Weights of a small transformer language model.
Size: 20 layers, width 128, 2 heads of 64, MLP 320 SwiGLU, vocabulary 4096, 4.82M parameters.
Each number is 500 + 50 x the weight over its row's rms, rounded and kept within 0 to 999. Layers, rows and columns count from 0. Numbers have three digits each. The size before them is the row's rms in percent of the matrix's.

# layer 17 attention output (transposed), 128x128, rms 0.0725, rows 93-127, columns 96-127
087:481454538520530372483465523511499508553552487511562573563497504556548465564514420435464471518497
094:506533447510497476503492470583481492533475497472468439537507540469437469514493472479492502457559
090:508466506507472548454480565478535462511576444472496584451553449455428518539550526544495498531453
081:501505500483567504581493584536524497457506585511497434492570490515501459531479520407533462513446
083:528543427493590532484494544385554543442430463443487537422487535497448526436492436545412465531371
091:499447579507513505505458561459501527579518524512517505471508469477612546473464529538607527517539
083:482462514494486464584517483561551556440376610564518465471566563489576540505475507532531511478508
098:459609470519473491400528503626418482557492415513418460492574515489563487445529566545522485557496
091:527533520518428557557566539583407458547565455511455421443568565467558419443493599442556490481464
080:551534396468485562456452461461513461484584541454431513488462489466469509432562517622417505529528
091:507523566456463532511523511529465544526520535456560505514497523529520558508489585459589513514492
072:549392531503529526466497522358596451420570549532505478496434501484543584469427452528533507481528
086:487499573508516527614498516542511496504469525458530536526443486508570498541485547433541515453446
085:540457517522409458511506464468442485533515440449493421519500403446394458528475492515545544492575
079:505480512515545527519536466430577436485598461591419502430450481417479534444521468524492511473380
087:445507485507540439504474419586469470572578547543465468505521481408567521473515477491462501510522
087:442588433546517526518479527431504572545523458501475426498556507562506520520456532475488580537529
066:526540515410561499513497428482530443473480566579476497514475529492492516529426487510465473550493
088:459519410497550476582493507647433517502454517562498498489579454535517481575509519481540496553542
095:538496503507514545509584563445553514382442575476501456451521515573536543500503524542414466484413
094:476512475483475562547541545400509555542545463459514511494513562527515504454524471573532560499508
078:508572471565527584613472527572557515530518507538496442471547515515587435435475517516600502475441
083:504519502503517441516530487478493472454558504593437457555536434554511478475508521509459527549475
086:450459492509464473549488433402476529501388462515580494558444493539462491517463570498446534508542
086:500497480457457446565470485538524549550472648499590499549536543508538549528466372496528503417591
073:502525567545470513529487572476498496531523503410534470502555510455508464505422546407562515470449
085:563571559531583546479520523486603448443485569502516396455449543493597541504477450476472570460477
088:575516598537558576429516514416589476462468463477472463513389526462536476456496501503534512458461
093:514507481493515521537560451599582542472492548546518523453489548492520511545598406522545476470513
086:495392540496553503464486413615556592511487488551491599493422549547506536526537275535487444397499
088:473544459503482402473505491380498501433385539524481411512545541430525514489442553518360471557547
080:543440592541602538450465525489596469391542432517483508532414476505530511472535446471535461399454
087:471662481465536449454465434573549582471306478543482493484555608497563521529539487466443461476503
085:518491550560457413517511489416544556487468414502495490514515480518531494489500495526531557484515
081:478454536497414599485483532433507435461495500437491537428484521417509482471459567517506406417447
# layer 17 attention value, 128x128, rms 0.0734, rows 94-127, columns 96-127
093:450525542492471501570573561503497493529509570501501512473470498467512528520704509550495447555522
083:478532523473462440443509372482427552441440569529438424501497564497530504499438482538487463478508
081:474462637531463468472516498483545462492553474511495514496445428462497568496556515563486475505532
082:515494495481437411464451505514367434490513414542467381584556424481468523670568571468526516417515
090:456473445434448500479533438495607440561570490493483539491478507549478536508353473471433526537562
082:579581423514576541544386542451553469482432454540506503500497455509514461459533549489520454483491
094:495519423484531530525417493525538543486599523467481531478414500441547513532396405475464512467531
091:472498484481507564401377490543510490462573528480597612532453478507536508491427362470507472492511
078:510532517595503505429530439504434542471383512513463501486480552535473435623497426479526537557516
088:467398442489516432560485508524517454439496514481519506507499511442511462485598432542468464475510
071:458514517476518518508467491460471563557542435509494612472566576544430494531349562523476509597496
092:541414536460524435489544499497613450501503500442463439466499507490488469423634508518470421507528
080:440596534508476426523582471497518582497531518534588520537486532522573574489486579531509500496489
079:546527494410475449456407446490421532504421471465472485451502539484511535579441485558475435540604
090:508592442560509494524536486547527536573431585464533530509444479458484510424555412446473535540532
078:509524467463536485474573516528464511471504477510570528551599556337488541550449544533478467369477
063:500423427568577589523443563527559522567424415409488539436566544521510482512576534536467478511516
086:513497456534456564555520519503558468508464538456495470530432444400536465509489514515467372445532
089:545428567453480475492429518460559497470504502503464477493620456516485456541521518584518455488469
088:483498544537498418535454454446565461503486523557462422469471533555432488479350575476549526493410
077:516462522448404527470479538446434464492454466480477508459392521485466529578520473518453461527574
082:525511497563467600476534475564469465488503532475538540478439472480533567543341454475500518461515
082:535451511529539482594601550510507491487387474489490460457602569527512466463650482533520482483432
084:464564453511550594551564564522508449534475447535580543491479486489499451512584522514545525546426
073:387399557361557454449515514507522456473647484503579560596461470540437534386488485452509504419445
084:500469577450486465520468483502474476495515377463499529510533473533395463400505478490509449515488
085:557425556471439382501470460505393492454505439460539514442544506537460511646584449548456500617565
092:512565546541486518465417530469478472504447458510423451575516482478426450502473570496502480507494
082:511537450503476513541477549472501462550489507554430523421491499466512497464445598503504526580524
081:557496445561586542535533552546468534511470476514539535491563510571488480457539448474549495449443
076:598475496509472451458402449473403476452468535512491553462458543557506503507490535543444462605565
082:521522584551495585475507636509488479555512424479405478454537439487497506484585507505531547491534
080:522567562491469465520487436517482484533455492511536467486543494547525563472438564517493530490446
079:478444571498547427465451430495588513522487527556444530538488523637476498488562479540480513564515
# layer 17 MLP gate, 320x128, rms 0.0816, rows 0-113, columns 96-127
105:510525526548515476443499539528536507554563646449527602500479516657500453440481513529491550541547
092:462444541559520500517403474552593532505418534485541522495488547457483494518517502433572476604463
080:526443450571578440535531505475519572444519564472547475500554580516487518510477548514480436551505
103:507513580496502385552481476482440461420562536431587498434532535416551499557479413519541508479537
115:427449538569462479505422534454478554532545524560485457519605572387376480464435569451463522507487
092:496525507441528480489457513450475447515520458451507417529515515493414502633433527479529616464447
101:492541471497473498467393542544519535456465510524493442448474527502362472498454582423535496577481
105:494493535483516443464541469444530429562462571467541366513466509533502464526483439548405536523575
107:540531498517493487476566550476541467506489528499574534484505519412563463476421550444647484492522
102:501525514520382552528481499480541555502555504578494479459509497540499539460509522464497468533448
080:395515493544472437515510465502492481437559504459476508498528464504492485544390463511567450514546
106:564539533462525507493551520514464521462559415518466424552516498476455461372375456463579481603430
093:567533520515557620519450536454465451582551451611510526502532479523527496523424428604455594573351
099:506452467509428577499527567556412487493532533479556508418604407469533539576591444424424503508573
111:541516499557529521536456563436465561569520477513539456495619429428479362517528531520548504450493
097:520445443480619491434449507506511531609534476513509466472499393496498415530480501514535492458488
096:481447553437601546474473549434531520540473469558578511547536513390484545417488572544490567570529
106:505494488420529502445474506398542488474569427542484486596500513427491404576454545572512452516487
085:548553516482513393559493530461432529394585503495521392504525534528517526477421461519482530544529
114:528453478516435442457521560472519526458583521441530418519477380503449438457428564612518527493432
105:513467568484425515601575517435473478544524441534471525446510474474555515488420530474519432573494
118:468459479518440538469493467424551544520505571533512509484528510480459433461463567458533510520529
123:414484539494401535456464489517523546492553565531462495540486521468466363544473489566485557528520
106:494502503568496458493484383460542449485436505522496467508611348495509493491551457435546495537470
102:571443490527446547585496502476496507479486491556473478487449485467422431421502483414582530475530
097:489540398516524534576492464464518491483469495432550450602522494535472427426492510512495558470495
094:383483493561570578516493521485498470496467532545669463487554477541491567514515553386474488536492
083:453475590485499582474434508458487521536547580467541571490501504552505465472410496492585581519501
105:503450531496593541468547490486518432520432586522467514537477492365420521505435530550504543588509
100:499409583590472498543499486439437515500477564459594532485484447478497503483531625391500502527497
103:597495570514490555563478456451477403460455597495569507497552535476513594533499554551496510644471
088:474464497574515436522475520507434385491548525510520424498512495507450489633503562477519510560516
093:507600520488574519519552535512508453511483621485473511600489486569564448455462561523418487544643
104:523451476464407486563518464484556508435499479468508418485505492513360458488461586490528600450451
072:474375519475417508533504543473501459502486540517554581461476563529462482464539516542567559533546
101:471409504605441513575482509463465532523522482434456472520583531515481473480446537484521518469441
102:376524466561409451512487507459543454506540437566619497549447531477392550524494471455643559450482
119:552507557640550529516474453407548468469518564441615553518507469469465391466567532468517537503436
104:552537620466493512431439431469481486471470544540569504482464474510474486527522556390409505509417
089:479462533504377451517505488509520474521411483578411574478505480536426574524440505511553502429527
092:481484577460480466568529531535516533571512496510497475483460518564524513544457677457541514590471
106:502484519508496594421485488513461467504524403522457512459453429583371436514608496493457529592510
100:483474564501485500476527489490452526581457472513593505488499462513542500539497440406482543474509
100:529445454481500524410522453521484453478415535476589571534436521557397532590430528458434527494578
101:505536471626538509508346527439471423519504513565515487577572427428471456514505484475501583493486
106:553560567458486517447432568527458512481543440492538570614515440420530507442460517551548511476477
108:492506459502525546604471426482538396481399547504513495401539507466459426483397591554492568553531
100:531601472444428500528473586367534476438523528503551500498521548455439546475586549585539425504507
090:475555473507432357518466477409485551485432424431409443529581520446457491501470499567495634487492
082:460517555457523457520562488545600491541460367523470586563539417449424437425500444518507526641508
104:522495550485502542466448560469504401474553498471502545471483532585500548413477495529472528559579
113:495529507625481495533433512530368489414540466519563427465508510451443447562555518481578593543564
116:397497493515514453549421496411531472476498539566515439530459461528459507372487512511512536584461
118:474546497540518542509462556498574536420511583579578475552549500478444472444492516552481536558338
113:514428480537559540527462546483411490545486535516460597472518528467456466442451514568606461530498
109:462439472522454585498313581423531593487496493501570440557495464500539487506467528491489498456529
100:458479543439524473498492421524489491488567545436581487505526478429500529487440591520556575451535
081:490466468491412374471477399516524536459498572481457454508606567566588477479468620558466484465531
101:506461470424358474486455464469418557489455553509579496478528526569479454487496449390466535487493
088:518472447560497580509477537489558505531429466478509499395639498457530505526522409440535590483547
110:556496478447470477544434415508498531421559533487521381498492369568523401366448523546492472499533
091:508429462467390498519488537504526497471487559528495518501478443390493399506491426462523462579544
087:469486547590555459487568553544548458414473495519422523473513481468485524550597478501582464545457
097:541513568510446472439470491429446582458525432482504494486506506441465569518450561540481556425555
100:486511560565467454527585419451487500525569487476589485649538507555520461618488498445563520538512
103:527594526548538461568501489504515509399510549471551602634468470502515408473520602527519485476583
089:455538519427556558526514460492505429449539532515477588541589489407560516498519629564548510467464
094:433484538487512484506516506498520455513545513472562533507491485498504533552492506565444522561418
120:413444534509441502523496541427498525485625501512626521543491536475481444524416508497549536519542
121:510593510477453598431379576499488524559562435524555569470499549545452493519517444509616481590522
095:500518558529414576515447508477394505556578561476469530527505461580532545549454516646512524588452
086:535471541458427479563476470464432445632494468494513414571440586515470458533551449546450476522482
090:464423507531458562518560386493471494480555476572462506473513432530443512539505475541501504500357
095:465518493503455533513491466525540566474568550540486472505572415427573455471446570540463516543453
087:557467516456527484539435572589495458491530499507483546544492542468409454428511490567443528499448
107:474496503470496542426515492525552450432591497554519464511636486436429504482442548477498517567530
104:518457504406487481516414498503455476572558457548486527461493583520472547436528529523569564509515
102:519457487538466605464356499531450473544467555519498519541506427498537499551441505483559542561492
121:467381548498437532496478552395522476527595578484585509512558479507487495468477534491522604536510
129:517539495494530511508531537510421524489540526532551426570504459461508425447465526491507623489459
106:472394544517509494495490552478464500537471554511525451481501504542516500445393486483490531483448
085:514568464439465484532498517337480473459512511534572516501577516453525527488485511530471438435442
109:465501510453483553502480495562501460493492483459470415476505478471444435499495484464611543518545
106:555521529527482491539443497439514514448502595443525487498511463460512475438539431468519401550497
094:440458483514460542406473524501531518467527473496562579469629566590476497555532537482545420559458
104:522528556511496497516518441420554511553475442449627504487509533496520516582383494496510580513449
089:504542497454450520524524402547539496472562516458543446485551469501447528437517587461530522491505
099:500411528487524563483523548559525468538480501603565517543562500479430467521485486475512491501443
103:553572433414447552465478465511397434519473492476477511473498471573487427470518481508567511502541
082:530437538526554569513480592599512502421503552573546472495545524429497421497436456462533498597449
107:560454478561470559540399516392546480478487497498497493544618494474474552461480604502522526521447
097:552469528481563444506563474391532567480475454630530526508479480518387522530463559391495527521521
108:457570453528463360510465573461461501441537524510546503508466491477493482506516519472635443497458
089:515534414448478487522586561413533505515479513418526532502544495454496607515484540586555555547460
102:486498583633524483506450498498534490344499460461505497502563446415432409468513548486500554549499
099:391518578443438443587522446403481501416476521450495441450562441516488534488540434497588609540518
113:513609471518463561465451507523434528510664455539472461519470479568511455467455493524522607578526
105:539499537523456444520456588474476552406492546487582540443514490617512366536505494522573496596555
080:543403487526435449528520481586580488444503480456476500595523557493465458465513480512523492546517
081:471463465425462486459483460517452510495584576562569460413524466548500395537478521423445491434471
085:432406585548436540554469570411485458416546546527578492525494466521513395390446566505559576502557
090:480488481482496457589538521481538442461468491411501556439554428487540536482554484507470418512532
110:547543521465549445470551513503455448519589441493586469510471498501548471436498573535524497538507
102:465465432427502529408537467518510448538534618505530511524488441527387439437453449469537454547546
100:532483467523499474430475574430539480542471430479551516555410536468474536567540539457494528569462
107:484508464519435478434502508466442470586433472590472473379474534557383499515536511491561604494568
103:500525548578589532562472456443541473482581497538473488514618497539521495526560483461550465547456
098:494530541490434491516378504420435596509521554505503476433460603493498459474491559555526510434488
083:544490516451487454468470437508459569478532512525534392485415568540467445476489477471554544478584
103:501496561647442511460403444500548378516562526457497574511563402500539490522471543523544550532524
111:484492583501513512433507479439553444472514573501450451581448437607447409429547632527476508500479
109:534481467567463541500422521487430469542500548430500583561533434483485450535388446480467586607487
091:510478566492500550476426562452504420504485535558548519508525521600469494491446501486484558502426
093:509526447520502619517550464464586535544494548359562492461490457444418442482546532566606465543542
# layer 17 MLP up, 320x128, rms 0.0754, rows 0-113, columns 96-127
111:491612416517456484452572430510541554436505569570427508451471443506496452480605550509624548353505
102:566499575454520559519446459423532530500463392446478485499506528545461492514504461561491610560602
092:517601522461532446518521525590507527470610477444449498521602499513532545499441552489478451515507
101:481538611486514558593509468527436503504493590428520478461532540444557504518553476556485416406552
103:519461448536536427437513455485486454479525496351554461476521535489416453514524480497606538584559
099:501566463544464485440481505524566453518509481472471599523482492554445513489483573606530480489484
097:490458482464507427519479542473478471437532522584563423510477557459509448519507376490572535525582
097:478459378520509484461523505531466486509437515526522562526530432522477553598517530482591432458557
106:577473524524452508605533481559446450526479493447515552434576490424505405417508570553570520524518
098:616508533570459557486490408517518507458590442500465499473431477565642443489461554457549469437541
093:449516481459517536470505462441528418496477437501536454450490523539447517607521456494570432448581
098:417581547503458459514527406453475483335546521478520500487461569445619545476521571453556545520590
099:614512557489470448511523527541468516474508507611487516477475560534482402506487427509423468563515
101:484491523477487554541505417465474577482498525507567470531502546527460410424459453498565545466482
108:486537504577507567403561554506485464509553529480505543456490516571492512528446509537482508567381
100:479444586564487570414491514470458470455533412561461463506516549542532585515512544542378590458494
105:491556455555416448489514532515626559449409588438529497456535548472523525469468540499491541525480
107:555472538446465462595540464525417493469498448549482554486487553672553421500486527484456467411509
093:554535496383518350599486473539515502462503532485468511478541511461531488415475482422437384510510
100:491534348457446468521539614557550455540580528485353501536528469433546471463469496452490471486586
104:488517482489441504613425557468493569479536449519468428404496409567574556532534488529533514554460
101:509518439594529440493527506508508472460493603533513547479503511568511515495443548677476373537476
105:558460482516518535629481474492508502450445441525553470449509447532445580482443542456520478416474
106:444468432441490506453570464411622566475494441568516431450483444498534486493531501529389509486453
105:485416451511427474526515478518444537504536479528547473554506577522514440573483481476605496551592
102:411548581508554512501483470396524478571541513533443532613505457573463424543453492466545540528487
096:497493534409355541418527521499516466534481527466489520516536537583483373552462470611520545462529
104:467503474489582501396554468582520553492534450472448449497446439446563472510552549512512454444535
100:550509479493422437504480468459499592461517416545449381497491520468511493490565620470415474526539
099:491507506422496471521421466554494476526480496471464468485441565484534513460425585507465518440504
098:500566565481481579424564441539421429543462483540465473428513545523523492504465479594470554485444
097:449462515476557522577519531432497482489479488513544464577552430549473529466458477498538498484557
100:542428486524442461541502486410548513508488423402493532551479489444521537466448493477466497526499
101:567582463491511520486447462494500436466466485521491487481451492531417517548425536557462615556596
090:498494477458516515563548583634502552481503459448360535503393536413499497521560447518504425534513
109:396546500463495507538490465442448447533498361493518510583562486464524490469507507391483540489564
094:425509522520493357495618541491480499475545567550441403395457479460445541499481526442562497539500
106:489510534496591596491468415428496470511517663489587592567480524405448460546538542554532575474406
097:465402455538467401462620527559595540483495578474484609512583536499414512521472469502594518481504
094:508507537535530518534457531541416481466400510546447470501533443469451538482629499546537494601532
105:580484544428401534620590459417463558485359540412460556540484553542522527579514486519389438512516
097:520428399531522505466445564509525528482490485564579556503519491641511407521443561542561498509471
096:597494442493515547509392460492570491522438512519448460407505595498479483544472470443594460462609
098:544550484440475535498534550506502475493530530587533537496445550611498558444492492466526572452580
096:447494481582529526509555427572497489432452543479475492458422426556434487538538492528461509527465
100:545482520474426423369497504586492469545540526542468463499464474455465577528504485477455483545582
105:440559554500500649396510497568441421543554502551479494494451466562445514449500490498494552449488
099:518469502435517511511436522569495532498564438664458475444526519511469529439552469445582419495503
096:532539569471493450467508608462531562540452505558552557479525475507473490439449454589441451461490
092:485449448473457406559561475447585461491512466464504543545488536493503533491557420555470566534455
099:525526362619552458439482487570516498460546524571445423514555464540448433442537541543448506541445
105:485639496514501476548554385491516578557508517484572507486481581555456523531506540476500530493573
103:525456522526405502548561480504570562491484490460577546469471495425477459444536554621521461418389
102:539431472519518515518559422485507514522483503419459560480414459581454487419510477451421481552587
105:502501500424504504417534463461514491451522456565501495532498451554515469451409459508443524551490
108:536512412552501505524515539554465487536524506610476421440492485543561462496526471468504530507475
093:415471473450495451496484446562487432458532506388533478493545483500523531558431484491584564470454
094:464586515520534511533442554412479452565521519510491538545570573469543493536493533531517503549428
101:482534557510517505470503631510472522499511465483485445496535461552555547494537547460467455504527
098:484464550441542451513458445469522494464492549548457519575499502534477557567436519535511445458376
105:488543476459414486531410454536597552476533603501532458511505501585462469435523496514470542528469
094:531501470558513462481496546433557559509522454476557522487590502497440588519436511486438441534483
097:381506616439621585489461515524534504437493576558490557523417489473545404414576536599494506485481
103:501548526563528548386527509514551601371468530498551575563490521500567490493458454557483548476579
109:495449466525471536480462492503557466528510555572467552406619535438428456483603494547518460512526
099:483584567502476547541557384477508579489616471541505441523504564412571450486525556479521543413431
099:440546577593445466499585477546608453599426525470493436474501539475503566435467514439518504498504
098:485517511497538476486561454517529474571471531471394456466498529449528424386442419583537537620573
137:598530435523496509526485488526497489428411478483444416435487378482467465485518507549518446506499
105:508519552526475484556481443576444407575523558459462499571491493449516512486410466483485497498587
099:539663505464483452526478514460487520483444528440481516432529495486525493490541572541387411541484
091:568564463569548509547482505521536533533589520386484557482583485505519528439540474533455551544431
089:540433459466526521513571478488446514498504457461559585440556472520538556514488540548402502477475
099:531549522481453418554447544484559496536482489464496497516468464454528420476375542491492594467597
092:533557571546466462539488494522502532446529487503480538496481567515450513527429480482464628475507
102:457529584554430490488538509531483403554463540488550532522490524490485508422535491492453594555475
108:485556417509536517527532507506575449467526521547482540492466481588511482385560478489411459549595
106:433393435473517484435484450541440533567500514477508585507578510482518511474514479578522526489435
124:411425526432510537485516566485502512582633515493533564579537565521535547484472485486478545539519
112:595502481416454489579518550458499440465496480496488525482506453462492576525537487431529455519426
100:475500601508499555456469502450505469501492472429522547527476421658482486545534507468552512544486
103:493593412524541537478537538541546532528478454556411468534501501539474429568540490481511510448496
099:416475580540520494438382487484524531562475437519479532538498519545416525483450518573535496468530
099:548432577463519470485468519525440518483506449471481423596539575411484528455529522541466505583474
100:499500540406518508505578425426546467520485554510543544479522464538459536493437602404584562432460
111:601582540437484506457513504456537499464554510502537597453538539588385471522482551565569457383454
101:503595510452466457517600396515458501546448473539462483474499474477551492413527539507510444386534
095:434478621559433507514435473494450545428562524478472475418439505462547505429505555466468554487563
099:491476458542446493508504488608490525556423443517446446499483638444482477498489508494511524529434
095:543536489597472511502422472508625494473485510469467540510470521532495502502510438456494553565528
109:597598520375583537549487481492513478360497487515560548576538376506580430490559431546513489506482
093:538526578533506429549514514507549435589509472541521445524420537532484518483372450512450464571503
102:464484610467468526491538437601545438464477425550487577492530498511494463479511588440431503626455
097:435472480468420551471487514429408460551511517578530444537435502468540548589510497351427506481511
096:430478507430520535464568529544366395478567512591547486574597418543447533490494507567470535548509
101:429488480484490506423554498484461525449474573508558545613580607523409528634497532491576476550550
107:620467538489577545436543379464606456480461507483471495471444524445496451530543542471582490488580
096:426501546454500541359571426517468478481582487609501467436468579525476494518435422454469510500477
094:497620508461501597485437548460527525496438501510528420590435578419423483513490424466449507475501
096:520475564554474528538368525413410398507454444500483535570559530556499519427511473588553604594514
113:431430542450540571567565562477446546510623476478484532520425526474531501457493547480464460506535
094:424452490441512581545494488572426621530493457484464490439523568565522484636587460490511425577482
108:472546447452521572469541513552545435566512489502473495500518522480516494504566640479480581622477
093:432499505523499498624518469507405484504552426490579568435540478496523489443417563514466536521461
094:462464514435439460502463491431467438522543454479447527497531533483472477540478463441551546610563
101:542555527487488562585534546546578507556509483457587482476565434475558459512529441414581482485501
104:502564542448436472445446522415472548606498507464510586591593460460460442497532490561481527556481
101:404539612612543438519481480491516507433497471545566511364486567516465502465480512548528605572502
096:501460461518601495503490563441515470410474571495471465451585419552456416545518433522514484477528
101:585446470541400578516465556428495444461482535539483437521435466523545532482403484432467549491502
100:419451435508504539528376523516548552415572536516514556528458477431545577406484454440473478456471
102:487613495582491492436520484525484496520460463299371529575455427412499490564528503504425494547458
108:547500536480522489431540500535520501555494421463417533556490530537514592543472432463418461484450
100:626511556541564451567482558469496492431531484565594548475493506536495496490416565459524547526484
# layer 17 MLP down (transposed), 320x128, rms 0.0739, rows 0-113, columns 96-127
106:447422570518413456498532551479517458413547505497475414488505562466436429496505388454555440480488
105:486493507427406518464502450503452472518490599555538537474462528479434472526477525519486541533396
091:533518552538377487452507501500535470419392475475502498463430425503570404484538494586540553436438
101:486430441580526612501554535465455449517567463557571480457441587542539498580471460513534543420537
103:539547495564584444448483469529454491535514535531570489520483591487473519575521520530458480510555
099:424534529526594482523541476507440483496599502468528450479478561575466509484488462540461554459459
099:480530596572479449470435576459449547532618508516507539494561423510480488577434488448568545526526
099:556525456473481529562501499518573482524388463418556435488628509380611449482478569524600467487508
103:472492501571510431600434545438544451558505533567444496394476453546402496548541578521460343482493
100:453492480483420418531455522436507544490547363478480506487480447581586452479538476475479426521581
092:614531533581523525480483431467462543455434546566462448480520488474495403481543556477452529447516
097:471556502496455460467586480589475540544587453466453609476477556513553516479439493475565512484395
095:464483495502558487447506523492466508541598528457492498552481546528521632505511498512488562450410
101:501559527440539500561405474458550458500500464457464432455502541536537534468522507575532432515500
104:445602491535461544513531443462568537507572440429520524547559363491488535386447474477498511607432
103:635559512435508485542470537493532455516526518488389500427514527440481510481537475462480469522507
107:483516522494494491546484472492513504463384507542503492505442524446519444477506582518611534482521
106:538492482563431481505470511531463543573430511526533488489497456529536405440526484483564555429487
097:453571593513466451554475504537462548532491555471461499615516488508471457503508436488469465552481
102:497412497469529581479536573561457439575450442555483475476519402502522473547474556521489521466434
101:487543492502469504513514551582566514571609451517592527380455556505391484493365544585536463585454
103:523453504508530535429463537485505418500476549504495502502487437505541537502614579373519501540490
110:547471508555547540576549485538541503485403504487490447444525490548460514510491512541612507450554
106:502496516454553554525496522559538479487600539568488512461513543529510508508473451365586475543536
107:498420614519491557561579484390407515505504450570521515494485539511502520524502490573505463498547
102:393623490489459523618435515498433600426452470521523483533521490527536559468483530472522426556458
098:420515438499518587448500481483485568552431562570501566487562591510483465465477535475499430538382
098:399551435485463500493555513546440465489475486495492456465512457450530505431556431522501520512542
100:530538537526496528563566504502493398534520478527544488434673450518489557556481558547422551573461
101:589532530496504459479398531507510478601530622494540477478541483541566548566466435470538455480511
099:462466431492540491459581433440530530597432528533517496519547449367476410506464598555401579465406
100:493439519518432458498442603461471406554443485539527493527560498495455540550460525490533466502452
103:415427593425472575494470520495487465549408435494451565437505492568565554464415547506461471559516
104:546462521543491499450451516432485492489412475513508542544479473521552537440517570516489530483529
094:504524433537579511582538469542492491511429447488477548458418442527468510472512572479525490546492
100:482500555511418521507513545471499530549598528521508529454576435517607546549482499474503519558511
100:519516479501398503500538418501590457425530524542465478446522578518512475460621491452507557510512
101:422363496454507521481490524503489487519564509538493551559497461383573566492455455524489531493519
100:535406535557543498427586604589488476461509522449508442460532506515412513542525494415535499459480
090:546482511467476522502464494478517445568553543520466543493474543467445495504498460453409427467438
104:438444582435533477488471487535470546407465491399469518530454541443573523526505462555460409479488
098:511575486507533453511472463551583476552562570480578486524488513475505509411383454470519503422453
096:460472539486530459558538502486460493439400516577435538520506461523505482406612571536595471433540
100:508509528505474463439484551496477506576410536531451489479511436513473603499614551504516563494409
099:491536418582488525525540489513561535454433594499427497568503466569497428488559506511480498500476
102:452444589471483423471502483592531538514539559565480539511527515515497560491513531525436527519466
102:495499568493527475479561505444498482546486482579545443454579522539570462548559552482463483544524
101:486497502481444407456565469423490532612569491523456436608535559509485596459420457544469453529457
100:585520525531494470533494476489515484472416421533453494452586485426431443468485428548555460443454
087:559582498554496516422482490521509478499388501509512493435482493464458400468549522552520439438520
101:454469419419468539486403527428501508490463550457571525441517537436500476384445542467468469535477
109:491536476538507529534561561528521468510499510453486406502407540525472542547499479522482593451507
103:469477538422339494573579516555523595584434573589485488518551536409505499461482476468584489464605
100:553498367456597486514442520500492479433460612593563519521479498508419471488505473523385391484472
107:474473504535544473419478462496443531489488451493511548503454465424432532445440511425587541479465
107:504464390521558544489641485539518449476480443432394465502519505499579400537490515584492450473480
096:554629520494565516513489515509542476634515372385501582536483429430510520561546468483443488540505
093:483487455498426478457438526490528467509524549503536535479501625546607556493537551530538548513434
101:513549441416522460442506562487426543493527549384457504606604444560524543480439444487509490462526
099:540500490453437496403521399382537515432474499477466462477425531446517442480418524477479467505535
102:509544493502466436529535473451545515504614495442481368563476514523521471423455377516506393523561
097:502498481467479506458470476503488547465373537566450515474532492473382434424540447476567433520478
097:531494470464514538492557568613529452476532527495486501522515469607487518536528464500440529617459
103:533488548564443629516590484541567544537552507498501474565461532412545529480481440516431581506503
108:538534558462454507442537435576498619563432500495504519371541405475532528462484467506529574522550
100:524490525568439534472474410439556505538496541516480474557516499562451533485400516564571464494542
103:524500503451553537496503519480423486480485545560544507482540470570523494577541504523478520530503
102:538481484443556489471541481438550462485425562440495471399473482519536427526536505437505455477550
118:520544498513505522509495462559538470492438503478505462477493440511508453474508491509560509468512
103:554626516539496496421523515472536532480504412484521424505525540559366484440537474487483515518510
100:546594509528406449531475480444484471479405449471450446410497557506488503527461466510510528466531
091:447503528505505515511548510536481496433497484587519516590453473499477564440481603419550528528488
090:484541499526459488552589540500587497518498525391547535491461548514466544447572507511516503491450
099:441495521455458503498473578535485580576515497504581571575424489455544512481474514579544448427508
094:529521629491531534506494483437473495451531479532454469508510505500512485517522485523464566511471
101:510385504520582518395421542498388526542529530557493482584596478540569463563566506503535446464476
111:440492484472510523559543476579517528473627464588410501559538525537456546582480528500428535544482
106:499482554470428497470565453464518544526675510543412525545573555599457457491544501482458523491519
115:477470520484512555486516498456490535570536484485523533520553517518534615528463475465428487486456
112:545464547501379538488502561532477508439488494497459560448542371533410487510557549477525526482509
101:440500510483579533466469452416536525559635545483549536532488466429589505416521506508471497551489
100:529515420506486546507585413545457419530538549580485544486461503528431567557478499450559496446474
099:505478412473552486439495600460495489449501442537470439497468499544472482461470477516454391537587
099:474554498485537530529527577493492588463473474477501455525505395500535528533493445460503453483507
102:454461542440399534536413491511520455466523559563478483447537535500500485515444578486518523460538
109:503521555492458569493631496443497483457425413518447497573586583542487535458583474511539535515559
104:560514488500472507537542482636557526497460501526431515480543531478601549481551483535514436445500
098:494475491550350520503464498473452540394499448441467558493527531462477536567372533459445617504495
095:450451386501603445482565461469496471439458523547523516479523429454585553567501567434521492469476
096:592507526577560419442476420481546497540488524516435508490547487487472501464610490518464476489531
107:459525484474539514484497501515539540607482550436556504621489522482486485473450512549430408469513
097:520550475531574452488522531545433555513544564520464516441601459533487475483482613491501506491463
100:551537531515587496548440519412513476375547420572514639376408463518529450487489523490476459479484
097:459488536541460450563493546397562580429568488431518503519592470468471599523407451539431520459519
097:487484454515509568599534478475491526502475444490509424433619502501499461547531628418530538505410
101:474497546506442467463505473531430501409500429524570495491528522510527497480450521535519477442463
107:519533601535470488496461522549502463597432484450551572490340577569612499550500536456521425538482
096:590422441528497522485535481475487500552575569562517496383474543467506500531444482471506490443509
094:507425562510499502546499479435449453506519534513452589471521564544492488452470524495412513553463
096:523466534458487524437442482523434533508455510512567496529556487532475437496464461568512505564452
111:508507451494494556502496479479491526610520466482471598471500579479509526549525512474366497481477
095:553460434479441471437413468417572533466593468529470531467544546464464383487501507418472501528512
112:492522524433445536486494482535537510438478571487506561556481535447437432487599548482553447486476
094:531445379441505531502500563499573462508453447534503514517475536499524513521433547464416461515464
092:553413504418455491461444447452603525551395507565484424460554486471526493529545464548481514506437
102:520522496502477535538508441453540541520599573452508488533505480441458561502582516505463569461542
101:356536554465484473455491494423525532571569489429556417592562497513520506535502590503537607444494
102:496477525487421554472528486437516506493442509541478495610552564528548529544410513518567553481434
093:480486438436529426469504505422505499531519541550486461501451606478580542552470490426564574452487
101:484526487466443412489457616485556499512544491508405469595504507552567452504349472565481502502460
102:555509452453486479479503557603518491492436614507455583396472512551539469553552444518507437591508
103:443542495512467428449479438533506486503513484607476485482517583491494606529553536463377546527470
124:521501456528497480508541476521491533521522491500482504501516496448519548504500508502400514498511
105:543543460455498489498456524506615543522519452401491484467500491411475518554493499507593465498452